Part of a small language model's weights: rotary positions.
Each number is 200 + 40 x the weight over its row's rms, rounded and kept within 0 to 999. Layers, rows and columns count from 0. The size before them is the row's rms in percent of the matrix's.

# gate: layer 5 MLP gate, 320x128, rms 0.164, rows 108-125, columns 0-127
# up: layer 5 MLP up, 320x128, rms 0.171, rows 108-125, columns 0-127
# down: layer 5 MLP down (transposed), 320x128, rms 0.166, rows 108-125, columns 0-127
gate108,095,192,140,193,197,209,209,205,159,175,171,205,150,263,227,171,143,235,130,224,219,199,180,211,194,207,234,261,276,204,191,175,274,246,243,242,169,261,161,224,223,224,180,205,181,248,194,190,264,268,177,213,182,246,175,198,114,209,272,224,219,156,130,178,134,242,221,212,151,221,168,232,159,203,225,260,206,158,134,225,196,235,112,164,163,238,197,234,235,211,196,221,313,202,206,203,200,279,228,256,144,221,135,156,186,255,200,250,213,190,104,171,262,243,207,178,191,190,211,234,235,220,209,198,188,113,226,146,244
up108,099,189,210,156,129,155,185,205,191,191,174,221,267,214,188,214,182,212,144,219,260,245,251,207,179,211,209,252,208,224,228,222,253,219,192,182,142,199,202,278,224,226,145,173,257,226,130,192,169,244,146,226,202,177,208,109,188,275,153,248,215,201,171,221,164,177,234,175,159,149,195,188,164,220,223,229,143,209,144,200,148,197,223,161,157,297,144,346,154,189,255,239,204,184,136,156,173,183,165,212,161,244,241,185,195,155,257,192,122,221,140,153,202,143,203,196,138,227,199,224,144,253,244,182,188,147,178,219,199
down108,100,175,195,186,168,286,236,199,238,282,221,199,130,142,217,168,215,174,181,164,213,208,168,166,169,194,145,136,188,180,192,162,131,214,166,154,214,191,222,229,168,243,188,191,207,204,201,197,209,270,239,122,231,216,212,236,219,206,248,90,204,203,264,271,271,176,236,251,127,206,148,188,234,197,242,151,170,185,215,150,210,206,229,226,177,196,148,194,167,186,171,222,213,195,245,171,159,181,201,105,155,247,304,124,213,192,195,276,197,255,159,192,140,186,136,238,205,200,255,141,204,174,173,274,162,248,191,228,229
gate109,098,283,193,154,155,217,246,210,200,147,225,242,161,163,273,253,189,250,162,140,227,198,247,211,212,224,245,174,206,225,147,167,173,140,294,185,142,165,169,201,207,241,207,202,192,149,170,198,210,195,161,107,131,105,196,184,173,135,210,194,274,265,148,223,204,179,151,94,217,245,159,185,159,176,181,263,179,197,155,253,254,224,195,162,168,182,163,201,198,238,100,220,192,194,172,192,211,219,170,249,149,178,152,168,217,181,178,208,213,159,163,178,219,168,181,197,276,224,178,214,248,204,220,254,129,157,168,162,188
up109,098,260,160,158,252,234,200,194,165,161,179,188,174,136,162,211,246,236,193,223,217,184,257,234,141,207,160,236,257,235,197,252,179,162,203,197,248,154,220,138,109,204,219,217,195,274,217,171,177,94,218,192,244,132,178,166,71,165,188,200,178,166,209,203,259,224,147,159,186,138,268,216,187,205,216,127,190,250,214,240,201,209,200,234,180,134,198,215,236,196,232,251,216,198,156,195,279,179,156,213,162,215,255,149,158,231,172,200,273,198,143,237,289,232,139,203,200,252,247,216,189,213,252,236,193,173,229,228,168
down109,097,214,230,232,264,90,173,204,244,210,166,180,175,246,203,230,207,192,197,164,225,160,163,233,251,187,186,244,236,64,217,263,194,204,148,214,245,170,173,253,263,186,227,245,134,149,192,151,198,201,193,121,238,210,223,210,201,212,203,203,251,158,255,184,187,158,189,229,184,200,176,164,193,126,202,245,145,204,245,209,185,159,206,172,171,165,219,166,214,183,247,147,178,207,209,185,230,283,239,166,223,109,111,253,218,121,206,138,214,176,166,221,185,176,195,207,177,189,276,111,151,234,198,138,191,160,193,169,251
gate110,107,131,275,176,258,196,148,215,179,187,134,212,184,181,130,152,145,178,209,199,165,196,257,206,234,173,186,172,250,213,166,209,131,241,199,232,137,262,263,243,208,156,165,226,150,183,157,246,163,195,270,201,177,93,193,189,127,246,252,172,257,258,201,209,246,182,253,198,225,199,219,217,261,272,241,200,157,151,232,252,215,197,160,253,176,192,274,233,190,211,200,292,226,198,219,196,237,213,184,198,221,255,159,152,254,215,193,241,147,228,184,243,156,192,198,187,230,191,229,201,149,223,213,244,209,265,174,296,154
up110,100,216,144,168,174,207,226,193,182,163,114,197,205,278,139,218,177,248,248,255,161,226,195,184,250,203,161,131,260,215,195,134,115,169,198,257,237,172,194,259,238,185,172,235,159,168,130,242,205,159,232,193,182,170,223,161,181,154,203,205,227,259,233,232,257,253,204,262,261,225,235,183,181,231,246,227,101,177,186,227,166,110,189,274,224,160,182,150,181,178,170,191,123,176,151,181,157,199,220,140,151,185,192,191,196,181,172,247,166,195,248,157,200,191,242,192,284,181,226,219,194,200,255,262,202,206,214,297,172
down110,103,227,199,185,230,195,209,194,240,252,119,219,211,234,199,198,226,149,156,206,201,220,260,179,243,133,212,229,264,177,165,165,172,241,140,219,200,211,166,227,173,164,161,198,167,168,192,179,184,182,238,274,214,137,253,127,166,244,194,241,265,156,180,247,216,311,267,189,283,262,258,219,160,184,174,179,225,163,145,188,168,171,190,268,144,240,210,168,234,255,168,189,171,147,126,186,191,231,131,204,201,220,220,134,216,182,148,199,214,211,182,226,217,128,178,213,268,207,204,278,172,168,157,148,199,265,231,208,115
gate111,100,183,242,231,132,265,151,205,223,134,119,197,209,213,178,190,236,146,221,186,177,170,195,201,179,186,188,199,168,262,158,305,230,149,187,180,278,241,256,210,274,211,220,177,235,236,190,225,256,241,154,210,231,161,184,279,215,212,207,177,148,172,202,169,218,154,229,230,205,201,241,201,245,207,275,227,136,201,247,199,145,248,196,256,231,198,125,195,209,233,168,173,165,229,213,166,262,230,188,177,299,257,239,251,199,189,278,124,190,200,191,194,188,259,105,193,181,175,243,239,278,234,186,151,173,214,200,183,156
up111,097,254,240,177,198,201,171,186,178,160,163,158,184,219,177,69,184,91,214,156,268,114,184,221,142,241,156,238,201,243,190,273,111,167,274,176,258,168,168,190,258,152,137,223,207,182,238,235,170,152,194,169,176,182,182,201,185,229,145,167,124,132,196,188,199,184,246,181,228,197,163,216,246,251,170,271,251,192,231,156,236,187,252,202,173,147,194,205,208,204,222,202,180,175,263,190,207,183,250,168,170,170,212,179,275,207,186,241,232,232,190,224,313,226,211,231,194,210,213,231,223,235,139,253,195,239,171,210,182
down111,097,248,148,199,177,235,102,172,144,155,209,240,259,223,201,239,181,160,186,160,162,222,200,241,206,259,195,253,116,207,178,226,188,200,220,140,213,221,144,199,204,208,204,235,163,142,163,156,209,254,169,233,209,242,229,143,131,263,150,204,227,230,201,243,151,156,178,144,211,261,227,182,258,154,253,208,178,281,173,208,215,246,237,231,90,225,153,245,183,173,134,191,180,188,239,170,225,221,186,215,234,191,338,176,220,169,198,223,247,269,178,232,184,222,219,146,138,185,193,219,227,243,210,209,160,233,215,166,147
gate112,099,227,190,202,158,260,167,128,206,169,236,193,219,233,186,201,281,192,164,183,139,152,151,192,242,192,163,274,171,206,266,230,197,242,203,187,181,234,294,228,223,303,167,220,143,236,265,194,205,241,163,225,221,231,181,183,171,145,185,153,150,166,298,155,116,197,170,256,144,247,238,222,176,191,216,191,175,177,238,177,172,197,213,211,148,218,199,215,215,261,139,205,192,160,182,168,221,150,190,206,211,245,185,202,96,172,207,219,197,236,212,195,161,150,84,193,212,121,240,234,205,250,279,228,211,203,213,237,175
up112,095,194,156,234,225,108,235,166,260,184,193,134,150,176,243,138,215,182,279,240,215,160,214,220,201,191,257,167,222,237,229,208,131,217,200,160,228,188,221,179,256,162,251,167,271,240,132,218,161,219,221,242,233,197,211,159,247,152,124,268,214,202,186,181,147,203,201,197,222,125,226,262,225,120,241,213,212,215,229,215,213,196,176,111,204,205,223,257,275,102,267,185,198,197,175,255,181,252,230,257,186,196,183,177,239,155,195,200,192,263,150,243,200,216,122,205,203,215,167,182,171,276,215,253,189,209,178,124,221
down112,093,204,227,262,185,228,223,260,205,162,206,181,129,175,261,275,191,194,162,264,215,302,268,176,214,247,246,158,128,127,210,250,238,222,163,247,219,167,220,184,218,218,241,191,201,163,210,190,216,243,209,129,162,202,224,216,161,149,283,221,176,196,171,186,219,133,212,199,271,170,163,234,210,151,206,161,180,286,220,227,221,202,184,201,153,186,205,225,181,227,258,210,228,204,209,303,169,191,148,216,198,237,149,222,179,186,339,254,232,186,159,178,243,193,180,167,252,203,292,171,214,202,193,154,178,249,191,222,175
gate113,104,230,218,225,144,227,206,201,192,214,217,182,196,216,192,227,257,166,194,182,246,191,235,155,207,216,149,133,207,213,113,285,221,250,211,202,197,257,210,232,255,220,187,272,247,229,178,183,273,254,210,185,166,226,246,242,179,220,161,191,231,192,186,247,187,210,116,245,260,153,55,212,238,183,168,201,216,79,174,300,218,190,243,135,208,236,205,181,205,229,214,248,210,218,188,211,228,175,207,224,216,229,242,182,183,278,207,166,157,166,253,250,192,245,202,145,173,201,202,240,221,234,201,184,179,128,205,235,100
up113,096,220,164,218,247,186,123,171,132,246,231,135,163,166,235,209,239,200,265,175,214,179,240,218,184,171,208,140,236,151,156,194,155,227,190,190,178,169,247,175,181,230,201,240,110,142,166,149,166,178,265,156,144,235,293,254,214,222,216,223,135,185,148,178,159,164,177,266,208,176,216,206,193,181,177,240,129,161,196,300,178,177,180,258,163,183,169,236,206,269,205,216,154,186,131,177,118,219,185,216,233,211,188,170,202,132,228,186,259,188,186,240,137,215,299,237,254,220,199,250,205,200,254,134,219,165,207,191,202
down113,094,207,233,273,205,200,225,133,256,246,268,231,227,169,113,182,206,110,191,190,176,179,207,222,214,238,247,168,116,209,105,192,142,223,189,206,179,222,120,177,200,249,244,242,238,151,217,180,190,207,282,201,127,213,172,248,177,204,122,133,252,214,194,181,217,145,183,182,166,228,232,162,207,202,171,152,199,180,223,207,179,242,273,151,197,141,180,188,247,188,202,247,161,167,123,153,245,147,226,201,147,187,156,204,216,166,246,193,293,138,226,224,149,177,188,219,216,274,187,187,222,221,171,182,172,154,209,132,185
gate114,102,194,200,117,203,165,194,198,200,131,126,202,156,186,153,216,188,133,228,219,181,217,251,160,165,226,260,297,223,213,154,150,211,200,240,207,256,159,185,168,147,216,175,193,172,255,302,218,196,197,216,195,257,131,139,179,188,199,228,186,105,129,223,182,186,204,300,236,191,191,255,201,144,220,232,140,256,154,166,216,198,242,235,199,205,192,139,229,156,168,216,210,193,231,271,164,242,184,193,137,162,214,225,183,209,292,188,187,208,208,231,179,203,244,172,203,188,222,224,254,246,241,271,238,197,177,278,274,207
up114,098,212,255,194,237,259,218,230,217,228,190,192,193,156,188,245,173,177,252,247,270,224,168,269,220,198,207,82,199,201,188,197,185,206,162,289,276,177,174,270,201,279,193,170,185,149,176,223,274,261,272,263,209,178,219,253,230,184,169,209,280,234,149,177,225,167,173,156,244,213,211,102,263,244,212,219,160,175,224,210,156,187,199,228,180,273,225,231,244,203,215,150,186,180,206,300,241,179,190,212,225,214,142,148,233,268,228,187,207,169,220,228,163,227,156,136,254,190,176,169,200,165,168,213,234,196,162,152,164
down114,097,197,262,189,139,306,174,262,164,200,144,150,192,190,138,219,227,161,179,177,214,234,202,170,229,181,226,192,221,149,242,243,191,266,181,226,238,231,175,209,200,212,262,236,191,210,165,174,282,201,237,308,243,216,176,204,176,188,219,165,242,223,178,185,173,171,181,145,196,123,230,198,198,209,202,241,174,190,227,183,254,106,199,270,184,198,201,143,194,181,148,240,251,239,252,202,120,82,210,145,226,169,182,140,183,187,247,139,201,190,215,260,241,241,193,121,171,203,278,231,237,169,164,235,214,219,169,205,243
gate115,097,138,236,151,188,216,236,216,199,139,187,202,115,243,217,149,157,226,235,216,167,163,196,219,148,185,252,157,101,233,190,191,198,124,222,153,247,171,285,248,224,181,237,150,257,229,197,195,185,164,172,268,221,202,242,151,150,247,273,157,203,244,130,146,192,253,267,139,166,232,215,220,199,161,182,218,188,210,239,181,212,191,128,175,180,262,166,189,142,181,182,212,176,231,144,239,198,203,221,231,204,235,207,178,259,226,227,178,191,208,252,244,202,205,217,183,140,255,160,250,194,223,81,137,152,202,203,137,234
up115,096,226,209,207,174,143,178,188,194,162,239,239,248,221,146,167,179,140,184,230,159,197,231,195,200,230,223,288,200,161,233,171,209,191,212,199,145,135,108,203,243,179,168,107,190,159,197,222,215,241,239,97,208,187,223,268,157,239,180,203,201,186,297,171,137,223,200,243,241,199,230,215,258,197,110,160,195,198,129,115,202,185,220,191,241,125,165,101,213,165,181,167,191,196,298,179,257,183,185,239,164,229,208,160,206,239,183,139,189,207,220,258,175,214,235,181,165,259,190,263,171,175,174,239,199,163,176,233,176
down115,095,150,208,190,151,206,222,216,190,197,162,173,254,229,235,190,237,179,179,148,154,210,239,186,155,221,215,196,245,223,233,194,161,167,153,207,193,203,171,267,223,181,129,225,197,163,151,161,239,228,265,117,295,164,233,180,243,255,201,232,139,214,169,252,174,281,201,127,263,334,162,201,215,162,161,150,197,245,212,264,157,239,216,228,216,126,219,238,168,185,202,176,203,214,185,222,116,172,172,158,237,237,231,164,195,157,225,148,200,168,273,263,134,178,140,156,186,133,155,235,178,167,197,221,207,199,173,192,170
gate116,103,198,171,195,161,244,216,225,207,142,202,186,98,251,203,179,231,189,153,210,177,143,220,212,234,279,201,139,247,136,199,163,182,171,214,133,251,197,184,175,246,252,234,178,149,183,226,203,212,166,166,184,195,229,195,155,269,181,213,224,227,301,153,163,258,208,152,227,185,150,166,248,163,208,173,227,219,193,191,148,257,172,195,215,232,96,226,198,195,204,207,182,199,230,206,291,266,275,196,163,160,195,141,286,172,193,225,200,214,250,224,187,218,228,195,185,204,270,239,261,184,181,197,288,138,179,156,239,104
up116,106,160,156,204,234,256,111,177,171,153,170,128,190,211,253,273,198,225,179,203,208,232,254,179,183,229,215,218,173,221,228,201,108,219,166,196,198,184,153,168,166,186,221,248,180,226,178,214,259,194,136,225,262,225,212,251,285,230,232,206,178,294,131,206,137,207,221,209,160,133,132,217,150,234,230,237,227,217,206,178,256,174,146,194,222,182,191,213,203,178,190,197,185,284,204,185,192,244,175,151,232,175,194,259,150,270,178,134,187,211,168,271,194,263,230,210,224,273,249,220,234,225,183,225,148,180,131,249,101
down116,101,168,200,196,133,162,190,156,201,229,138,179,190,268,213,199,212,230,174,173,220,156,191,239,151,276,194,231,160,202,212,167,246,266,208,259,178,210,141,211,201,146,201,209,158,222,193,234,292,138,213,201,217,262,206,180,198,243,185,264,232,267,227,196,229,212,219,227,230,263,281,255,237,134,210,171,166,217,251,166,192,193,92,192,252,187,137,181,155,210,163,244,224,212,231,146,192,165,218,205,155,158,151,203,115,236,229,169,215,171,282,248,98,158,218,251,151,224,189,201,215,270,245,238,169,190,176,249,174
gate117,106,153,195,228,169,116,211,208,126,169,194,258,183,241,213,220,176,272,172,196,224,252,253,151,212,178,190,169,235,255,181,227,234,216,244,208,224,176,191,234,152,243,279,175,206,199,169,243,210,229,110,159,208,172,219,238,241,252,220,205,153,212,168,223,198,163,280,181,188,168,138,206,255,212,115,171,157,209,174,154,228,264,131,206,150,228,214,247,118,235,168,208,176,230,132,203,203,254,238,229,227,162,153,210,236,229,183,162,165,220,203,146,155,174,273,226,317,200,147,225,246,213,245,215,219,198,217,142,274
up117,099,214,167,188,143,221,163,231,191,267,169,201,224,234,135,215,179,173,219,140,273,174,169,219,251,218,125,170,195,181,171,235,169,198,240,223,187,195,189,199,151,221,201,145,229,152,234,155,228,177,206,172,185,174,229,157,223,227,133,191,238,167,235,190,251,216,206,122,267,188,190,230,269,290,156,163,216,144,199,148,111,205,264,180,188,149,171,232,214,230,236,163,192,196,244,267,207,205,228,119,164,220,189,190,187,136,161,172,190,203,211,142,205,262,258,93,169,126,190,163,254,179,124,200,176,274,160,219,254
down117,103,246,168,175,214,206,249,220,227,113,228,192,165,265,179,241,235,286,205,164,202,207,247,177,214,95,235,155,185,263,284,268,180,203,184,203,180,219,243,193,206,249,185,255,202,171,205,229,187,175,203,175,213,172,123,194,260,191,182,185,189,173,211,221,246,176,168,139,234,224,180,215,220,106,208,160,157,153,225,186,172,196,180,167,193,175,218,276,215,215,195,148,219,212,94,177,201,220,175,236,159,256,210,170,189,168,277,53,150,247,226,199,209,191,215,282,190,205,191,215,176,224,177,150,128,233,233,244,189
gate118,096,201,216,192,225,228,221,207,186,221,210,279,168,187,190,209,187,174,167,158,263,167,161,126,277,228,198,146,218,205,242,189,215,266,176,246,151,222,128,223,172,203,287,169,229,219,162,174,198,250,226,202,236,200,307,209,209,205,257,144,231,250,133,245,224,170,192,139,197,211,141,219,179,287,176,148,261,251,164,213,221,256,248,155,216,172,264,240,134,151,173,227,212,240,158,267,189,235,170,211,229,245,239,241,264,212,186,255,172,167,116,142,143,263,145,176,200,240,219,249,204,212,190,206,192,159,224,196,213
up118,098,266,178,216,225,221,241,224,191,174,276,166,162,160,197,170,199,178,152,174,255,203,150,225,209,200,153,209,140,233,316,141,134,224,107,224,200,204,179,233,208,222,228,199,232,137,186,130,128,163,202,192,255,220,312,232,260,233,149,238,221,221,144,182,215,267,208,123,245,220,181,154,222,187,231,126,189,176,172,203,207,203,279,198,257,227,192,276,217,121,177,218,181,189,169,127,250,174,193,194,212,175,225,190,226,181,190,213,195,198,134,202,93,153,227,226,246,155,204,208,225,215,194,209,181,240,182,196,212
down118,099,202,190,253,211,135,229,231,160,138,191,178,158,149,264,227,152,185,231,123,212,174,179,186,181,208,187,186,213,224,169,228,178,187,154,175,197,166,194,235,223,118,159,267,184,132,219,209,158,192,252,134,233,284,269,155,258,227,225,213,257,198,217,246,259,216,200,218,195,212,174,200,153,239,207,136,167,81,152,148,165,180,219,172,199,175,199,220,197,221,146,158,198,200,179,197,172,195,171,165,239,231,203,200,227,135,198,278,231,225,235,286,243,168,249,229,187,192,147,176,167,238,236,190,328,252,166,162,141
gate119,096,185,251,210,201,234,211,234,208,202,137,165,208,243,255,153,256,215,218,237,167,260,236,275,258,247,201,137,202,267,181,156,246,231,249,193,156,190,222,218,198,265,236,219,154,220,185,134,201,135,169,175,270,212,167,145,210,205,188,180,206,189,198,224,141,190,198,195,205,215,129,267,232,203,185,242,189,202,255,193,218,131,204,161,235,253,198,196,149,204,159,162,273,202,153,227,165,227,277,191,178,194,216,172,249,169,288,119,71,240,165,251,225,249,208,154,139,241,168,272,206,193,168,220,204,247,216,239,180
up119,097,231,309,213,210,235,182,212,184,207,180,159,180,209,242,238,122,193,222,176,146,163,220,236,226,221,151,214,180,188,192,166,200,209,163,190,246,201,146,169,222,195,226,111,221,186,125,216,201,240,198,242,229,220,215,181,186,250,177,162,261,211,189,205,244,163,188,162,162,151,149,90,194,201,238,242,143,204,186,161,182,285,156,266,247,175,109,128,127,159,248,202,119,240,247,195,160,268,243,206,149,175,173,176,184,220,256,174,205,206,169,232,246,148,190,216,180,160,259,216,202,207,153,222,187,128,113,212,232
down119,098,322,239,193,247,206,178,184,117,165,230,148,166,206,255,198,206,164,170,191,156,206,142,184,216,212,155,191,211,148,212,227,113,243,168,170,190,209,181,143,208,181,166,270,234,198,204,251,219,222,243,157,192,159,153,252,231,218,130,149,235,205,201,141,193,238,274,160,190,260,237,179,186,217,155,189,225,227,211,249,232,211,237,200,214,220,153,213,156,151,129,167,219,176,266,201,284,213,155,274,244,185,140,178,168,194,189,182,215,182,221,231,175,184,221,246,258,204,254,206,271,218,207,270,273,261,124,260,197
gate120,102,207,234,243,197,250,230,282,166,174,147,197,139,249,234,231,197,232,109,180,215,196,189,151,223,172,192,143,214,138,139,133,258,246,271,272,178,189,240,254,165,247,139,166,151,110,233,256,152,218,249,221,211,219,243,218,181,156,171,168,159,202,191,267,196,191,191,218,216,222,132,152,248,218,170,224,200,223,164,222,209,205,233,192,134,184,200,215,127,305,204,254,244,217,132,184,171,229,153,198,215,178,214,235,183,197,232,205,280,257,148,216,202,227,151,185,189,187,213,229,137,290,200,232,181,220,173,210,183
up120,102,250,267,194,215,257,163,200,275,151,217,250,212,174,220,239,227,149,226,250,166,222,233,232,157,205,227,123,176,177,204,238,234,228,199,174,204,190,258,270,215,229,247,131,172,191,199,241,268,234,151,156,209,228,208,224,255,236,307,210,185,257,256,227,181,203,100,165,220,175,181,232,165,189,330,188,245,203,178,194,167,254,183,222,164,163,197,219,191,175,193,231,193,247,198,229,157,110,198,249,172,234,226,198,150,184,180,196,223,236,254,252,155,206,206,168,179,210,268,211,165,235,285,266,235,220,242,157,227
down120,108,200,224,140,174,37,171,221,156,201,287,212,176,191,242,218,161,230,239,188,158,227,193,186,224,185,208,162,180,227,225,230,172,208,204,210,181,180,135,244,257,193,208,210,238,230,247,155,217,188,180,219,179,219,231,192,166,186,201,219,202,240,176,255,218,217,233,182,176,260,271,213,198,210,211,166,247,244,199,131,201,198,245,227,185,184,182,177,179,147,210,196,151,205,227,168,182,180,173,197,215,216,0,234,221,171,181,177,192,160,179,163,217,186,223,72,234,198,245,164,247,228,219,188,184,217,227,166,222
gate121,101,144,182,210,163,233,213,197,131,165,151,154,155,197,122,223,149,258,109,205,242,235,252,119,235,148,195,184,240,195,266,185,234,136,249,168,156,231,174,224,175,175,256,192,220,211,198,230,247,167,134,197,149,153,172,219,219,183,207,172,229,151,246,184,239,214,191,240,176,125,200,189,212,164,139,244,155,192,150,212,209,188,141,248,215,146,116,194,211,199,197,197,252,283,192,263,240,147,250,170,171,194,199,198,269,263,243,206,195,188,232,195,160,199,89,206,171,197,195,223,190,286,238,209,196,160,203,260,230
up121,103,167,223,189,180,205,221,274,233,220,266,170,181,262,251,213,119,229,168,214,238,160,148,130,201,186,231,151,188,209,229,159,210,187,195,207,206,171,198,215,134,184,229,154,249,184,174,209,191,215,191,194,175,142,208,144,167,201,128,238,221,274,240,232,204,291,215,118,185,170,170,198,246,180,245,253,184,215,214,301,196,251,232,177,189,170,200,46,207,201,257,247,158,137,146,185,166,152,232,269,175,251,145,202,224,144,235,163,222,215,245,224,103,187,209,213,190,156,197,224,188,217,178,203,225,255,178,207,215
down121,101,191,218,176,227,185,185,125,164,193,248,187,162,240,199,215,171,194,178,250,169,197,208,222,112,151,303,278,209,242,185,121,275,188,157,217,256,188,220,210,186,157,262,252,217,212,177,199,228,235,193,240,211,140,127,202,175,193,263,192,223,225,182,167,183,185,158,234,252,226,242,204,206,222,181,166,175,208,153,180,207,220,222,203,189,191,284,255,158,225,225,268,158,266,265,228,267,134,188,204,259,264,250,178,127,261,245,200,190,268,187,202,249,193,119,210,180,248,125,162,216,165,168,162,200,236,133,191,195
gate122,091,254,196,158,241,303,177,219,162,214,165,180,251,170,233,171,229,229,192,275,219,148,184,204,306,184,187,180,278,189,156,212,159,181,202,225,248,201,197,235,197,181,160,206,265,227,172,200,141,178,176,189,216,220,160,181,240,247,197,150,136,304,209,214,237,271,190,250,141,215,240,157,192,251,192,203,206,222,226,196,256,211,160,268,157,192,238,200,211,144,179,256,257,186,202,191,179,246,176,269,238,239,213,208,154,225,203,228,205,240,131,195,273,189,169,149,165,189,271,211,117,267,220,219,239,146,252,263,234
up122,093,183,182,251,242,231,154,196,247,184,285,228,170,180,193,261,191,262,112,214,213,164,192,187,232,228,162,212,193,171,229,161,202,196,195,228,175,290,162,193,227,154,161,284,197,181,141,204,237,195,215,276,206,165,229,282,102,129,204,218,216,229,202,129,178,141,195,232,227,170,163,203,192,223,192,132,191,231,147,228,115,258,196,184,144,191,126,173,228,232,235,188,185,215,232,228,190,206,219,225,166,167,178,180,255,159,242,164,169,167,163,222,211,296,223,211,235,186,160,186,220,243,104,129,234,215,233,146,154
down122,093,141,189,244,130,189,204,200,168,217,197,280,206,263,179,196,214,221,183,249,243,196,235,252,221,224,210,194,170,187,146,206,199,185,285,191,214,160,255,92,250,204,213,200,210,178,190,188,263,185,142,252,195,173,222,200,219,195,208,281,236,106,192,194,163,286,170,139,194,116,204,209,141,188,267,146,190,232,153,153,199,193,261,127,254,223,185,190,131,203,117,191,245,286,230,143,250,150,212,256,160,213,183,194,203,209,208,203,197,224,175,239,126,186,231,205,203,194,183,166,226,187,238,255,248,185,142,213,253
gate123,101,139,280,184,219,178,216,240,143,201,158,229,212,148,165,200,251,216,199,149,172,126,178,222,201,179,234,179,220,157,190,278,205,187,194,201,150,173,213,188,160,199,221,181,193,181,182,248,184,187,194,234,286,198,196,256,123,207,220,146,166,120,160,197,255,155,296,161,246,205,122,185,246,282,192,214,206,146,200,245,266,187,157,291,241,136,211,274,234,269,187,271,177,220,180,195,178,239,135,227,167,262,175,238,143,197,244,146,266,224,194,230,247,192,198,145,171,197,179,229,201,179,195,211,146,190,227,203,154
up123,107,184,256,219,165,258,175,222,185,178,140,150,193,113,177,181,151,99,214,221,209,199,169,220,123,230,148,169,175,186,215,218,204,175,252,209,298,220,144,257,167,159,91,205,246,222,269,218,185,185,140,133,174,190,229,172,189,250,212,192,196,175,269,216,252,237,303,166,222,180,196,209,202,232,193,168,188,227,261,171,135,209,221,192,230,266,129,158,206,201,182,154,216,243,154,249,196,166,206,147,196,177,264,205,227,203,239,170,133,168,181,226,224,195,245,261,135,211,272,194,190,200,141,225,253,189,181,199,198
down123,109,143,182,203,124,121,191,148,227,243,263,279,181,189,256,223,235,195,189,177,205,239,181,183,173,230,240,184,241,170,116,195,233,193,231,227,206,159,243,184,169,205,209,232,252,224,213,207,105,192,219,229,146,168,236,215,245,208,194,202,223,235,208,179,182,160,214,205,191,173,185,180,274,189,192,281,279,172,174,206,212,209,148,201,200,222,206,258,91,214,244,255,215,154,237,184,192,204,198,168,161,263,103,180,145,231,184,206,263,113,194,136,173,176,251,133,239,236,157,159,220,199,224,190,161,309,238,174,173
gate124,103,178,207,237,238,179,214,273,232,244,248,186,300,163,224,150,213,270,247,153,214,214,179,169,207,212,215,101,223,156,171,143,214,143,217,229,229,144,153,209,209,161,172,240,167,216,233,214,156,181,163,164,231,135,178,215,229,178,234,203,252,236,194,147,260,169,287,178,197,212,215,195,259,194,198,154,190,112,159,234,215,246,290,188,252,175,256,259,246,249,261,202,199,225,201,203,153,175,221,200,182,226,187,244,131,257,256,226,272,193,188,220,171,178,162,195,155,205,156,216,294,210,191,197,152,191,287,218,163
up124,104,167,186,136,197,180,241,205,214,183,125,204,127,135,197,156,220,174,197,204,216,173,212,151,138,174,223,135,161,159,195,210,266,182,142,254,177,215,111,171,190,209,183,117,231,194,253,233,216,199,191,171,158,209,177,177,199,134,222,184,175,142,230,113,231,175,135,232,274,191,159,215,206,249,154,231,183,200,273,193,315,176,230,196,167,153,179,188,230,183,193,179,200,268,245,107,253,193,220,186,163,205,210,218,169,228,188,194,235,203,229,207,167,171,223,206,301,171,225,165,205,220,111,196,183,235,193,118,278
down124,106,254,108,194,223,202,266,206,171,159,162,210,179,195,174,256,207,220,139,181,191,183,235,180,216,198,239,196,201,235,187,236,230,136,211,207,166,182,239,192,91,193,211,157,228,224,224,224,193,185,163,223,211,190,162,233,218,209,240,221,248,233,191,266,152,241,206,208,153,106,138,195,227,175,176,251,183,129,139,137,149,112,161,178,145,201,148,219,190,149,159,209,218,172,188,196,183,271,255,224,210,117,223,226,257,221,167,186,275,260,226,155,217,194,243,280,221,254,252,203,161,146,163,157,169,216,293,162,167
gate125,097,217,174,144,268,173,282,241,186,172,169,214,145,235,227,127,159,143,190,96,217,211,201,214,294,180,243,170,227,180,145,220,200,164,360,191,225,198,226,228,180,194,200,241,198,229,188,203,280,234,258,160,180,250,206,223,185,170,220,233,280,174,203,134,246,189,193,181,209,196,193,208,232,196,205,230,215,243,275,210,176,150,183,185,166,233,226,171,202,279,193,178,211,207,106,175,209,265,192,186,164,142,199,169,158,128,212,190,214,204,151,175,231,180,223,186,274,233,198,212,194,211,214,235,204,186,249,141,123
up125,101,193,189,178,254,248,239,151,229,156,181,132,207,201,234,148,181,228,184,206,161,169,273,202,233,225,255,215,215,275,115,151,222,217,250,174,215,200,246,178,217,192,243,225,182,272,108,206,139,170,191,221,166,283,191,183,253,182,241,213,176,178,176,187,181,158,209,168,186,213,115,242,179,223,214,204,171,183,128,242,128,150,186,295,155,242,201,181,172,152,150,164,234,211,175,183,233,230,206,146,163,207,189,295,208,158,208,245,162,241,230,234,177,205,244,178,239,263,194,266,162,106,214,240,169,276,230,197,177
down125,099,199,196,158,204,140,210,188,200,226,144,213,132,212,227,142,281,146,279,246,217,170,205,199,238,191,195,186,205,227,169,135,240,189,185,221,207,265,262,206,198,235,163,208,156,165,216,186,142,232,204,135,228,172,264,286,247,199,199,233,256,185,237,136,139,223,233,192,173,159,265,222,143,209,136,181,182,203,255,196,192,239,220,188,191,295,205,122,232,281,213,162,193,188,217,208,215,251,176,124,197,202,162,188,244,191,116,200,253,207,258,219,247,168,219,195,216,220,322,219,249,185,220,223,158,163,216,183,272